Weights of a small transformer language model.
Size: width 512, MLP 1344 SwiGLU, vocabulary 8192, 44.1M parameters.
Architecture: rotary positions, biases on query, key and value, tied embeddings.
Training: a variant of Adam for these matrices, 675M tokens.
Each number is 500 + 25 x the weight over its row's rms, rounded and kept within 0 to 999. Layers, rows and columns count from 0. Numbers have three digits each. The size before them is the row's rms in percent of the matrix's.

# layer 7 MLP down (transposed), 1344x512, rms 0.0285, rows 619-655, columns 256-383
101:515472540538493464504513494488524530480505531486458461509525481486482479518533490511477462535498510528518534478512542509469492545506521507485504453519514511466509508466491524499449469519506496495538515484494488469519523529537509485519505482513495522497485508474512466573522487508508505478463479492469468497507517508547495503459487492509462450467508495524484479517507444519498483490487
100:486467550479481502501507542493494517528485545444503507531487516519522457499490494457433461499486490584507502477498473513498480470518507492526490514480520536521510504509568525482508517510511472546487485462505487509491458524521480515494530476504496472532543522511495491469568508471533479503526516522495492538494489480458478490537498512513536537473494492478478543528502511504489466493531
098:472482503468529478489500530483490513529541516524513497497482529506509522533488489516502519454494490514494475515495494495474525483492524478498541520543500460515499504520505493463496480503516472545478501495503497491519467549493553526482532511485499524484497485515493507487525462485515521475485559503534520494448480495514505498482529479487523522506502509495527469490492513513496484482441
101:496511524518490458514526526470542486463508455493491552559490462494487491488524494501475530498533533475485537494468499504493536482496521462476486483505512497478493526513553507544506549502495522516527479500460516506550479557449548494516529490470524535505459503459526492487502488533509517487485474494518480500513498516540498493497531497494493494521476504492477499465564463471476499512481
104:511495487510502434551492538526478453496508499477475473500530493509496512556529499525496510515509473476523509514486497478477508521534531512499555521513516488527520490472525502543500474528454523458459508474520483523523454536469488430486490501518491509486514510467524455497515512484512481463537509521519520527544480464497476511491450512489493505505514485480526490473500458529530476522537
095:520530545515519497490554500450509489489452521506487485456503470514480467531512496523508494506508473516496459508502524486518501520483527529514534473516526515497534487502511516507536500485469490509491490515515522491513477472470421463529501528552527536494455484540511549499532475488494509496495539475538481504506490476529484531534516519507513503482518540499454501468519516502494484517510
104:525484478510474478481495487516556510534479500480466482492476534491498457493535492457528522532508485518534537479462479470521510511468533506502474496514513481523509522497500437466502524520487539528521510476542491472456455476489488486449495502495491471503506532507497480448498431518509483488451479443508497509509446476518499527531495502493500513503512466483518491499480472478507524506511
099:512505521467520504501447499494555512521485501502483526522473535510461512454480534501485518504504529532497522447480523451486465498458547493490526487494515492500530510525493474516498475501472486493489507485504488471464504448449507511529511498497517487506534492448501538505536483489507536492490519542481467494523487498460510499484521469491538523496478517524529523448469474507480510514486
096:545537476478510501506546499472495491517518487480511508478429539531504495522501476507517558523477472494479491515508532505483477498512515463530501509544529488585522525465499533491489509465510478503457530492447506518502490525441480536485535500530516534497496525513516493498483513521553537508511459464485491505556439523533473533494481508491528499470478500466510531525508499523470492532508
100:531462503521489511496506451493487457520473529494538512502517521512527464505501519489517450554489511503484443516564529434512507501480540462518529491469510503474495499475457494507502505535548452483488456518492476454477478477449535503491493526509478475482502489511490510485502467488529512514507525524499533493487505508480530482515490483535488511482471533538485532495533511500487522518504
101:480519501510537486473550498447517510479495466500484513509515499511462495507486553527506478482453521512479489541524533502524520472500497484475512460522508512524542465521527512515550495507489450451482494516497499513505532602506498490516491499496494516462503460475481502500507534466533474467484461504485486539510494520523500493508529542504539461493500528503459541499492520504504513521464
092:519495495506534527507491484539496518500509468473458483529485539500543492518517522495496471505491514546493456489469521510535538464488485462491561503502512545534533457485498491497519511498522503486524509487496513497534486517505518449486499481497497511508510478527538502494514518493519495488473505517489515455513486477469503506500493456477465497523500504539472464517536481533501496470490
103:534561513496479477473466500521503500485525496499508464457510534518513505502495497491525541496475465482493462512511502513495491516483467429502516515490518483494534523532503479512529515497530478476475540472542521463461439574464457505527517539457445504469470478508479508477478474477529508511477513465525517472518504488502505474538485454513475547495498509471506499542488474491464545541476
102:476524503519524498508488523461499498493473498539479519515496526488484543489554508439508487537501498479533481489465498524488513521499485529453500531528499485483471469545495468506436491502491470531473496495511534510484478483445498496446504488441527491492462484514467492485518507555478458503503495455502477503526474499486493449505524532489490494503457494473481506504527480506510495508470
107:492503487547516507520533524469494467466521528509468506483501477462492473481517516587486549507473509482523510501502520529526543483502515500508493494508499525542509506482495465513502506500526495507473516508456517495515520513500493450531495487458505486513504478525458518506448494549478533493527499490490474531521483500485495454503486513544510488477468495502536485548506492524493499519493
100:523496475514481451485503496474514499526491531455483529489493551470494482491549544462524496471501500558503481529492511512475485519456484509510547499473516474474498472464481485483480505506547475515485462525519509498524471595506490495460472518469498482506508507430528497519509425501494472518488482477514481509525487450520563526498486500497469515470538496483521520504519496493535449491477
098:521536446522490454517514509481528494471501522553525492518524534507512469514524533528503479519524513528517511470512537486511535501531461488485541490487541496506437486488467507486477480485490530495507503516509535493468544514520494490494530471528480487501493501474467521506466515536483499470484482564474480466441534489496477505512452519471465510487476531491530512492497447481530488489478
101:512486500484482470503553514539510472532516525498512516530514531478481508487461510494501459500468507487508472549480500481502499498468563494505502536529462536530530477499495529508489486430518491490486463505530534529511516486516479564493564518536518482462483481497506505480561526447512519479483467494489501494536485501517497465541503509459500537452520506519548531511500532504536462520481
100:500517503518488491485475494473458488506470481469517503510553492494514527519531479509499470533469514491492522531440515507489466486551468481477523451537536487553539520518510517471497547483499485510482556517494509500467519566496493482497506540508499562492469485505502454487475493485458469557482500472491475486524526509491539481462513512496513530527473483483468521500475510521467481497481
099:511465462486472505500547504516511482467505505475512493486527530499474487507492493506453471488497540507515490448530515513487518524557474513499509511492509473522493498470542461517470504517514467462509525492523532494524448583488485508539498539511506532489497494471497484473503516513474556484549495507503516507498483474492519525490509513471529486467500470481509508541441488525514488508520
097:512512478458502487518485466470496495514514502508487526518553511547492499482503479490455507515505515490473517521484520517477481453488491560451494501511525505574508497534486522548510477503473461460490471488486490504496476462508528484485497481435541484518508489457450521508483513442532455516531496512479538490514516493479517472529539535494540495466478520501492492459465523496482501469469
100:516504498485506507510482526508488495475510514480537496517541543523466539479458505533489489497544512475501542504529510460487497526502462512502473457525533480458495487487502473500505518493513520503460505538508526529489434543491499509554536484563453498481451515490492485480502508488487497488485491475475496482496529515524514503495572512462502530507477472527498529460469519479490548495483
099:503531511495499497485503558473475503503474490469502526529479461486512509455511466529531508516487453516509529477489466487544484512480540453485506496525543505480496511498490510521497489519505515539512540452496485557513488469475491502490526517481496507527522488495499484485446509487479472490501437484545506525497488486483438474489510493521521522496501514499506486494496480492495534481477
099:480472463508419476531479583475487505482468472477506503470501510483549467491513497500498536480504505462522520502529512482527494503501500474524472487503481453521469522502488530492498485520463522477494561490516476514542489562516508520467467492499491499499498494520494533502504503503484530491491468516455511539520502509434506512477505485493489512510486486510482517513482482503536525493518
084:484487507498474521516506502563466550511518556509510541520441483495481531486506490536488494501490476534497510499481542527501471501457453502519540475501513503504505474554519512462509492484494541526565523511562490502512510365532490517525479475494484558497492525544495494510477476495493505536480476450512492508480517494550519506521497473487509516496497531469528496482483523468505482530470
101:495494504507476491483495521532469542484494495498494487442511491517528514521531513488490507560525476436485534459482509505472522474469513477484483513521505482513515491512506466483506478510501485462482479527477503508544533519475531436468523488524546523562511512525587555448521499516504491529562513509554478547483504491519467483481496528470482476487505491468480484544474556491486530499486
101:517503456513484535516500508501527509527526503494487504468535519500520467510468461474504477454513519519508516500480536489491483485470534481508497528481519480524548510532503459519494511497499477501524473477492483449492499447522545507528527494495499507485548493517507510462451505544531530523533510537480476491502473501491488498485513511472491524476511470515492477523514510530535502528472
105:564460485528473485493508520469480500510494529496540503506519497528505507576508526513486461530459512510476471492521484497504505539506541499521495446503498505507469493487491495495527486497525496474506481468485469498490487476452512504461455456508464482502480454539517490501497472531495505525492532495514533508484502510472519498493506481515471486486492483508513502464534482516453540520514
098:474490506489534499459488528541497488438519488481529514462454497526493478586495510523460515512529488491503514480515546506448502484517492494517545511507529520519491484492495499468477561467461495472529477456461533470476505551483481497486520467500460519480477465513503502500510522526539491541482495496476497460494514527494492481520529524514481505476530514491476518461478475480534487483474
100:495481520500491512509503494449447521495472466471471516496520495477476486502441510522496492494482473489565509503529435464542472519509515491486481541531498461522489517494448523495461504503517490521471498533489511506455510520514519490509499474481536472522528458476467497487475484489492483481517535501505502519486494502446527506450482480546502534479494479529566486525510476516526498483503
100:488495513481490499551482454533470491480509506517495462511451519529502490538524497489531476497500487512478473473568582496499513494521501487501483533473489472514471554520491501478465487498527483486504453503471511539491470551497495492494515459469551507450500476495487499473510563508520519495480510498506507495508514473504551458466481521518473516499513510492478483536520460513526473469492
097:472531507527524505502479479441487495509500519515540496554506484488471494509533504481453539491481491518455551532449536507553482532528513490503500488481514488541519470523520468465514471523477501484517473494444490524490509465501504480485494499508518476575502510551496482473510487493509532544485473485468458519480495466495499503536553474502503495519540539510467502512529522528542495542534
105:491496476506498523535489545509495484493521531509514500421493514475515480515461488504515525449440530488533499513477496452546487471493464446529531479538495525517522468523544480502512465491481447497491552480507530535545502521515534486553497538501493540509515518501516498491520500501480519485504517533468488485499527520497525496457456488535479514451478543494464502507528528501533519505497
103:515544572511510498505460497508493497493507478489481516453474533509543510494548506475553532502408514490521464524473476493478464538495498475530510483463500554534455481479475494487523479527517516534486489502482504467533451516493493510532478522505450525496501501474496492530483493503510471542498532510486470470507529495522491506512495503522523501515500513512467499489491520497503544492484
096:514522433494496487496466505490490501429478468521533517511500522491512532510531489487507470504491467548493503472523574542521458496482512515523528483532505500513492476517491494551509455526521490517511496519475486493534531500511501500473500502510463495453473546456519520483483541501524501466542457503454476512507474528507486515507488480513522497485479492474526510483470525493484486494470
100:507489514495495482485502478512481518517518443550478491498466488460499523505487533506473490488485511521546513507490478508531516507464531485489470456501479467498490462510502501473431461536465507499517485496437494508502496537483461473512454546517503504505544497477474477508500464498512487521485520459482515484516459511523487476527507485487501501448457525543519542489493477483460513505490
100:501490529514514532552469483549488514524531522481503490502482516494517499534487495529514484463516481546469507492495529482524454459472503548480517484481527530490549498503556455506494490481520513470496515495477528493475518547482532517506491522510498504483475471499481496475543502498520460521452478517497492476477538507489476534497509533482430514480466509484487526519499476517501512467495
# layer 7 MLP gate, 1344x512, rms 0.0515, rows 620-655, columns 256-383
101:455478494485487478453499513514456493540493554468493480457478493462527495474510514554519488486533469472522512502475501487526510505470530496476517496522487491481515534503506491492515520508511561492487484559495468526464532527489499489509510514495505467498512491492468526529475525521462507546508453466488471531537501521515454507486527483437484503547519502491491496494542495458530470522524
102:456485528480463544519479544500471478519465487482499546510467509531500473487486487546476520528495488452517508466535481495492542513528556502484508454476458471497487531528506494523495542522462522508469519549482534459483452482431487488502488510472515479465483473496468527428527540530515473499488509498477476494475534508521500478521523521489506515498497508466510541466539501472501491504462
101:451505501504515559500502496485502479469497540540465465459511517463503475447452489503538502489500530503514504433494519512502460526483483458493500493502492522491447519545515520491505534477498550514541517522532524545484509455488538524470520495524517510525502528509459507528525448495486513531479553550540483478484501526505521486463520493549499490493464512537454495471518487491557527462461
102:510486505514488479525471473527471543519475520488477472497492530531513474481438493516501508518508520503489449465499510468490490499528524520495491516539561488457487475484485454511499530469495474462507528476539522480508533516448474504482509510490469476466539503502516529476504484480549481498505469507501494512495494507471499496513492505538528481495516530505477519468543491497507474496518
100:529522475484519481543499482468565460498505456520522526509513484493504492494525508494522460479559484562539485468500505435496489483489466515482472506492534485538505505490512542465495507497493487528450476503466520487456503497509518497524530462479513538475439499496553550503519484506464510452513466497475518465527536465502476466509492456484480503487512499513499502483493493489519524475481
102:479523547510502475497483498468514479492511523500484496481489442473499517480566542462525503514489497460469467555552468494527533498514516499490513523466520503444465521468502465501532537486488475478519454503533515478474527524514482513490487533508488502505511503495475468474494540461483502501520491517499508452522537534498567484496483476534542504496487521469522524475478530517462468540477
101:497509523470494512519500485492500482488456464533481466481538514445521489513439504485476493510490512424538478515490532522474468506477502476495478513518482529522523498510515459529462487499484500490483495522479480523533532515537541533512498514486475460507514491474489496542490469479510511477469525484491479477505483465460494463455481509483536484521429518545525502520538490517493478481455
092:522476493555474529552556517465502531526488498505514481459479539504465509537489521531478468469500506495490459537528552541486474479479518545525495544471534508524467469488482521492549480504512514448476452516496533520475450515494493530527537474477505467455513471478510517501478479517518500531532518506433491469460526513507529509495475525520476463508534475484478494501543525466495520523512
099:479492496478518524513526475547484468480483504488479517530508523532456480507514486453506505518456481487447497498569551548509484486459519496468544510503451465465494479461458471487527469490521451449490513525520508530540508488519502522490478497526495524505487514487461502451495518507506508513521513533506511502491516514522507510456496507481458472472523513510512493474495478505529479479495
103:493527494495487543472534520541521520542432513483529454484452523513509455514518502476509467452498492532511495455459492513510496515537464542475490496517478490523488499500519489518499463538525467533504474507502512515448449491454478513503483465524502487499531474472495546511484503479488489515514491496491502476547463548447490529524494482487553504477478483500509520550514481465515530540522
103:470507488501485511547523518520486536510505500465492470563458526508529485512495498531500468491485485524474483451526544476514494445526480513463533510527544536544502518469491527474530467512505505533526496497501509492492500515513480461503499472509485512520508516479491532501497523489458482488455507493507443507536539478490492499469464492491496484541533489517502489477515442531509494471519
104:533569519526502484540457535493503478485528501534498535511516499520505550500507504484494474515533501501493516470535476481532512486550480487493473469469514549492485520503505484498494532442466518499487498489539520473517527501500470528505521520492456452503493493500485552497448486500494492503484541460520523468453514499468481508508539493555487506509512517515488487536494537509468487514472
100:489533493526474475486515505482534517548540524502493537479512543504530486502520528462517475519502525475452534495518452484503530503485531543481494451509539519489512517448517508491535479474466523510528512499468530525501469484498517523503515503475496508496504491507530484529523472494490500501497499488511543484475517470530525516465565504499506529505518525525526529507518515519423493502499
105:504475492520496536509513505498466481491488474523495464479505464474492531492470522521495449493533500504492538481513455481470464501556509481474532469483506492477504532525515445502481502563477480484499501470512497521507479459509492495476456469535509507511469497518482552552462518491491450469475494468503507498505503500521451500454489508516508495530492517480491478537499491508506504501487
098:486499529507513503521534509512522511529503462468496473532475468517550502520533488561509485516546476507495463489510526495467487494517489520500512496573519537513518518500521513504505523469522522475454513509558519481517509486452482480519492499478509531527500510528463505488500454523472491501517469476483467485467498482492471525483510515485507480477464534496512469509539482520510520453501
099:532481544550518513538507501503465515517512493485467475506492461529503486487494520487554528484485519505474502525561497517483450476474534552509508506511532493498461493483516478528491514515501541499471491519517508509498456532460452467478476495463514530508529461512506489502471501531504493524518520459529497485500475455470468478483517483513501522497451489526457494503528511514510480500555
098:552557463500489479466487511445500466509471504492505499493497468476516519475480496525539446476520501486470533489498477522496509474505447493481471493488511524518493499507489469488494451500474524505478509467518533479484496516508514483466515510476460526506508456465530489492486522492537549491509536457526479485447501524466453495481513531481519521496508504516470506487500502484505468503510
097:505428457482473486476513491470515525527531479500476492509489497511493473504500507500485507454517489472435527477509500516461506491480543502480467562493508475488515490530473521536481471553492545499535452496518560483506504466519489505523510521511527501493484520496494474511489552496462507534493513481481532518508528530514488450493506510500500517486573479514500458488519485457485529540488
099:478476522539503506544524457542519520511477536493483519493506488522513480494477539514488504483546510507467514527514482524527482492534502499486523465567513528479537510479519468482520503506490502524533541477499471531466499504477464497538492529465524528505493515466504469447541516509470477512495552489486522519544466503463535519513471536506461504455532513474491484525476495566485514483537
097:510544472497479533482490499517527529493512475509540492512510491548522540546519516486528454550500520444496488483479507514495524516470541434493483511510505488494475504476463472472473479530464519542489479509509503483479507485467497498467483501491503497483490489538512529475490504431495461488451493500535499467461517516507482499488519523537543511528459536497514515478481478550519503484503
108:465484495542484482504504513534506509490479482493526517454534510483498447512496529540487474481529504499540490470534534562489480542474516488531509525496505540505410471509548519532524517532526534503481476510505541503522529495501489442488489531498476501515486499475442476499465521457532499489557511535504530482511537502531474450494493472497523481509489492535482493535485465466519479527490
097:505506459502542492501529501458510520525442495462479507502471461475500502463493541494522465489520479530527511497523487521491489478521521512517508558456544517471482471503482481552502529502488526506524470449484530535516502501467491500493520524516543469484521528480492458500484478447484549492479499494483489471492468527529455507480477498469479464461502480513513450521495463547451467542475
098:543536479510495504495541500487560454501495495476486528482522480476489490461476485517468517495527489503478512480494461520495528482500475491471500453478476472519517458520508477518484505534501473468491531565506513490499475505468472533471506538469476483534492474489520496475507503485505519457503496499511524501500476464490483515535479474462460533477546498502513514545490542492477539521492
101:512553468479488487485503469465505486486528531519510523497514524481461553493438491546514488483527498484527525533502490472518498460525532501532518500463512539520516547479502519484554475510532552467504457536489534526522528469475547498510462526498502476503513459480518554514532481526490479518488479517500509508531476443515488523479491474517550494485500487534506487474509498483492499546536
102:488506520494475481536473444450502499556518505527531509498534504485488547445485483509495449491508529509508519539529476536533525512433471500525480518466532525456479521461459513501499486527509522497540456483462478489513525529520493514500518510473503519511535511520485467524493482484476484465518528522520502482507494489493495483534493511503541472547503519511550507489494484526473533548501
101:492500483502481473518478484481522489495519496489543437525513530496490481504485514481476543466493496461500471486479541530486531463480520506474491471502535541462530501514454475482534523510537511519478502506504539539507488509511490480490486485491485418547529559508502489476501481473481459479450485486532496499505490479495518524512537495486516510516505523477499501455447576501492521538483
102:484530496477514481539505502500521466496466525484501511544523446501478474551506494511496505481478502519502468490547526545472512464494523518539499528484503531488470509504458466499504523528481549530488490482510511521500459509482508490506531530518482485493546533484507496483498491482475528517461458508496525472531533498530505488531512497498472526500503525518481497488549570499483558524493
100:442535519470451517474453511483497525536527527482472488499528545515455509469526536444492507468492479542498530526487472514547493534471531477499503500521479543513469541488514523480517498536536462516536441507469498533468453508472534546472502497518489492498516552542453504540515481484483511484476536491568506487489527503494526511521528475468510502492522531498513472528461545491519494538498
098:498474492495460485500501478536481474542532509452515532495528513518478508522483490508456484513483477453482507486488493514466495505503555483471469514537516524523526486547503528520508481514475479494461524466492481535468470514472466502505464515514451537491502521474537505529471488529505482552516493513490516512512508527496485476476500479508492464525526515517470497465538520549453466520483
102:522484506507523447501514453485517489551474483458452518476524495472526472508516497472484500473525470537479527476530526487514475496537477495489516498516499523490478519457510527518478489498492516491529527487480519482476495491483513539450454531526521499491493486539512502512516540492509463496543486510529515480463512496505552499488480459479473521491482493505540516528493531503456447499495
099:477467502497501528505520479488508545577477517500508520482539512489509511500535516463482463484478515484522530462483474489525522548492525483525508492529543510454492541452525483522486489497488574528514479510524525447435529484493509499522463481538494500468493517484523506434482472487487499541510481488574478475497545504529478503507491495536507513513464488486563480482507504532489482534478
104:488518489513507479530523457446491484499490502505482476508510545515491506473503527501512479487504490456470474502477518518537490491513493537509510499556508509492499504526506530478499523487494545483501470487477484522500547520503518475469507511501442451493500460500442495486510498489563474515499540498473493486491546538460527497535435513515484506479527509523533527471515486471473502469475
100:514460528531526460508494483490493494481564473493525486484507490489507499462501538529501514520534499519495489489550502497515486477480517501506453537475466531510487520481470490521501487483499513438476483487527504484467494479453505479478538516470507510522478520543503488503483505463499496484520494514523495506510472508523480473446493493489495503494484506493493519528476498527468469493518
093:489487514496494457514508484503512471516504521459465493437483508485541484481488482473511464528485485460496450487533526507511482500499485482446539490494496499459467498534533500479526465483494521497531448490501472551520500454490478497501516503518506509501495473529491495493509508454524493508518509485502479465522460503506502501476499500510564501506467504518484496472527476503542540503451
097:513482483494547515515498510543509459495522490495547509498530511473524459504461511480477464461522496510501517505513492502502549526536519532475462475491508563473540474519516505514480459513527496528502467479521510524510505471526479465480470458540539540496519493473516521482445507495485477546492479484497491492485488500480518510510522506476505487516491555500485475482547529483496537486478
099:482474503510495511461514536463539489529519506495502465464514491515483517492519496544492536484536468502477488510492513461495520479526501546498456523520485524497476542482517470482472487500517524520457483478462474547509480468490489518449488499471470524515525508472467547515486460520490486505510517507482471521470511539504436532499471504459474507487479551505506556477486496502542543472520
# layer 7 MLP up, 1344x512, rms 0.0505, rows 620-655, columns 256-383
100:493503464473492530458449505518466524498454483489556475507494489521474507461508507456507464477505496527511495537513524484494516469496480520503523517475474461486486493473500479482537525522544465488505485568536538486481494502474538543499462474508495456509506508473530476525537528524484525581523510486477512493491532536508536492468514518507498546502519528503498523513537483484487449528521
098:518541517476505537528518476506463521471494500484501484445512521477553508534466494502508462475530493491520500489483513492462539510520528488501490476523518508544483559538509526498540508551489511475454538464481513488494516472462509479481469460472520517490492517539484525475504484511491500541531512503541479504535552470528495483544539486518512524495469497518520517484504519545542548501484
097:531519520509506536544484491477529517484520511494530483520509470489495517502541525434478490455516477487516544467510461439484510518503461472505513489474536524520478497468473524509484487541495493488507490475542463516519466495507524487522486518488519505474523484540493509500461476497472505531502492496520530471532493546510494514520466501493495543450513526475542455481438469523510508504521
100:514486564506519493483477461481464462498444527499450528476514489494503494499552500510488554473476452466523459462477524533494529497495504520510531516536476510509508494514495516516524466471484495480467483476549514519498480516508490468496495496489510477517540518508531472490499487490533532509536525517521506470533502528512562540517465508467514536463511455507493473494475447510512497536514
099:496544511521483484483533506504514470482482519483538472503515476545473553523515566470497519510442525535429532506462465486479492459512470518533514494503467493484512477440496461487501511505494495467511506489505542481492529538473474477530520539480476544494462471475484489473510469504522492537505485477470513524510530533501501545480520520517533497491467514486505479527516457463522502462521
102:518501503514488536517511517533459534554469492475491527525478506517456497492476496473515505482550474457489500487507506492510531512478527545514475525466528494500516542468470476480447468529441539521475479527482553468521496499513477529529474509514545474535454515518500495478459477471519462513535506483464496495510494497477490519503466525468527503543460450460479519507450502472491527498533
098:525517527514487520494495515508505525506526544508459523494470500494507499510497461518523498533477448473494473520460463486469502486464479508460474512467514520479531540534509520534501483487496495477503470523494516458509452525516492503513522539521465501450547526539503547480487509535524486517545554523484546520509505538506497488505477535516508491510519493471512520512531481466479551506516
094:471494477491488486498514550508487459486469489516525523500481511517475487506481541550520527513514458527517454500521493490478494494518520554482536481554479517491490470499501524509499461490462467516454442462477512463461475518522494469495507487515506486490500458530481555482460541452470478477501507450508504500476528489478480519480539511514499498526529501518548525484544483523521531516488
102:468470532467545543534543523492480532474512463508500491496509489482539493517508494516487523465503489538506522523451501531534532508530514500493466483460501528532491482499520505511505508493473520504516515486511462496517515455545491544476531448495500546485476500490470497510506525451486483496511441535497482525482477521479495531539500484479505480524473436470482530535468504532489494461490
102:509507520448553474469529536505457477486527476483537517461532497474497526497543462472440555487464457494475517486507486512536492477470489477510496474473533473539451490477488503490499479480500484538488501494489525526493511471502507519473510518476497466482555462511506507521510520492517513552496502509483490477508557488476516466514494512475480536507468440510484476531501501483525541449497
095:513532460469454491531491509465464532520529516492524513508529505520504531536458470494526534520475484519546503548500490468531461522462504460485469493488502498490489484483538561477483493457509467507517510482500478493502452493449517549489526507530524502485524532493452516528527499477508505506548472473506502487476539480480515539465493517537484491495475445490509480511532490503456491521498
100:475507473513448511495527496527471505525504519499471479507485508522486509483490519512484489459481472526529524492557479491479533521500450491473493520478500552490461542500530490510534508459513491516479468470504517488533482477500464502521467485453443515489493494513461489523466460524531521497486481501478455442513530501491493512513524504494508514482519491483490469460507466508524534506489
102:509481556466455530481486526474497530512500487492477465519518478521535502507506521436540497487497501483491491506497472536535500495460477524480465524487525503491511444495495531477519489502481502512495481461500517445478500468524522526480507481495515463528516504508522481525513484496482492486519512534512518535441454514517499483527544501508454497515468466491516492513498496536475538474506
104:534524514500482487500504520512500497476485486479511502463528478477496439461487467502513465486499488504500509492465542527473509520494466475536497459485454536520510515539519479495487474512522520467455477504490488526534499501464524496461522553525482523528482521517486491470454505540508551483484491465506491496496482523513490503516472490475484464495468479496496493495493540528556517470477
098:500537464500511464470533532491505511496460540496551485465508538521454507496522519524471497518467535520516476495476506537509519457540510491495494459490470474509497493485507519497519553476459510491528464535480539491511461497509531503493537563466449473473486522451519518483531460478474525474469441482513538463450510507458526497463500492498473436527488528465496488487505481498515504482504
096:496453475481463512515493490491529515488475539547469543503500526528509499486516517516470523478493549527536507500487497491524538500514511528521492484514503504526531492530497496470493519491488475518498452482506518463487476512508537491534519485534469524515500532497497512523469516447466519525486492520527519533513486543468508494518514487483488529509514492554524499499498539475522506524473
099:525495510519483457461520487528468499520491516511549521446458466471505546494485493530497471528527489490488518504525514490516473481509525519494520482526519500526498514472533535517494436500507502474517482498565515525517519534500476517497508537481480480507529479443473457486503490445556529496481522482525455515528471533491529521504496463476465483511485560522502495480484527484513467534480
099:494475474507519500519488515468469475501476537492518475526458508469476489491483501487536542543540476514507464481479519493524492536472505463491478439483516520487533509548507532485530531539511524513449500452487488496484522523562515492480471539479473504445497539471520489515517535501461477521519476543512525494539538490461501477464531480483514519442537459482504512528498474532499521476501
101:474437535499517457505468469506516478498472493463542449498506468481536499451492530459467529482530486521492490464470496526428498479517483506474515515477493493467500502467543489548472511525531529510527540527496535476498489540491505482472537529496516482514532542463489502531522526447510484509526502495476512527500498500499518510517487498514495483506492511536483482482484535504515538550484
098:498492514540491463492534509469511517545508500517529500494486508485518512495501519516458472514472504546537542466487536502501491495542499544527509509535517468537500476499515487539506472493510506527478536484520518535443476472521529497538535511499529485513530505518479525532446476510483481511484528471456502473499527526468491485532521450450475504484528445512488457474541545474471507499534
108:497502528495541527527487524451552494510540482544517509469509481500453527512523569507523520482492485481511510529509514504489522535522527523513484500517481507495507477502485456502479523458521483493539525535512525459492484453466534516477473528469485502473521517499524491482519483519509509446481507486537486490477541464507555498478476491498547530516493446490493507507513527490495518509525
099:503503505530491487520520534504524553483526506466521513456501552446478459487466487464499457480489511514508532529496529515521482484538470471488504506487522458498534512507522540506461553505470501508490533462501477505515524484513533515514495489510498483487517506492465499534533459508472515476494472516487506501476495489506477478508524449464500500486471537486514461483518464508491512504488
096:481456493500540472476472519507517467518483522485536513518482510534501491503491500492531445543522506516495499506523462487465517529498464566516523516507523520537523516512474508510521508524504477508517497526475525474465489548473508505547484490499500494448528484546472503543497515463473497534471533484482484512476473513488481473482511471474498470515524469529484479505454500513461461528505
105:478547542490517531516455510485534503537480516491493512488481502489446529498458505528538492475535477477506536511519523500479521482473470527482490530508523491534454499509439519479520477509507530518521493480488510507524472489495507484554511504535481488516487485508509504500485442523549508541505505496482474481472526482517469514481487536553435533553457477476484503449537532465471499505535
101:470512511492467508502519461512487525464502485462473509529539546538537505517495524536518505534493526463455505477505526536523509504474501515499474531498503512533496532508526517494507455474495536479506527448456503456480541520513486492491496464534523527457502504472477481498490495511519496543501504469525476529500525423481480487500518484527477517532493501501503515461492509545445477494494
100:492478489518474524531516505494489524474505471465475542523457571479479545513504466482486520497500533552447490490539528519467514499548508496477477529484496503510500555492533485479536472509544526483493498451481474494514474513504520543526501505501481484486495450488471519508491518463538540524522544518525482490487492513491506512524533512488495486500492497481539482513510543529471493528507
102:485544509527476485466514527470525484505516524532512524504489473452529484486479501480473473497452480475461498530517459514503534490510512484511488513543457509489501493475550487520449537534543527509495454502548485520528488530512460538484536510492513506498522464483502551495474495499483473453537476489462537522494483518472542512494475498466456496460534481536520537504498492510457475499493
100:447524485510480511494466483465449514504476477473487532517534534498504585484493495486499527495449491494495504497488455490472466537470523488512503473483502474478498463494492493477479479520486511509494478480520473499524495525471546501506506485480521457528459498510472451484552507469454536514525509507473505492470481467460531500505471521505528494491482486518485476482470501500482573466518
100:509469485485489461489510466555509528529535498511527499447504516502478527525475540525520534506518481494491498523502467477460487494509468481472480448498503508471469555484515495479490489489489504485471539513541524529508503523502501531482496516492498521523467518495527484491463480510486471487526514483496477524482495496488514527535461491520501500534513483548445525538454473521488496493513
100:510521491486517485482530528474442528512482507472477497543518451535524474489539469498496538489503480480504519519519465495499529498482511527506464492523467494483522451500502506502488476499492517533465515472498472529473450495484499464515501497521493517504517507504520512542517511500492475535534462509507497492478452540494489474511510537537471546512497500476520486503478479477518460481505
100:531514511465494519491522459490470481481475522528511453477471517489515507515532477538530511459476520524512519521509486550482486517521528501535511522490483473469507527544499497478502463522531489500479508478520505544470489481522485532478468510476488490470494504503481528491518508451512513484543510484486499442500479514512481461518485543511485529513520538502493470510513520538527488484466
102:522495458514508496480486537499538478535492520521497480496494508508507509531456467487516512534488541492515465479477525491489476512548493538517490491484507467528505529546482488509552443523505503498505538442521498519470484518493532507497465511554542508493472482488502532467499474470489489509474501507519472509518513481506482514543496479519450457508484510505521458522471501514527535475538
101:517520547483486527493524505496492544507508484490495502509504471466549560530515527554513504510496451515518508493507475497455508447491483465511530503509465517514491464496490521546491515492510523503475471536476489503486469508503473477504524494508493471475511496478508529490510472557486533485481543531480527515496494461494500492515477516534529471450543500457530517495494468509513493462541
098:484499436502477512524502478502485476524503473505497467504468506535518498514496536470500548443531495506469497540497484464547480456498513523468530508489489521513516521484529474543510515533485471519520501502476492486490526528457517518520485524516518533539497466491442483477494465515482526536510468509525517471523539484456520467542518475543524519476509470505459472470486528461506447507508
098:530446491495444566470513532482479453506518499515494516507472517514500527502490466485503510507470520477483482529512561501475518505524484535513480524498524499554542513492532529522509518495547534510520517501532499462473482487457512519525524479515540457517479495498514541471474484470499513528478510455490552482480510468456529487521482554476505488543492498506502468531532555499494497528523
097:503495516467536464499506455496488521465548517538498504471478545475503508502480465509512460555537521493448450473456462495516440449484558495504537514508504505474496535489467526530494502500527512514520474507479516506488493490507485516499462516511541502565513467475511522511508476526494517532455479471522507471491462500486503532502484485508511513466477449537499449521479464499504474529475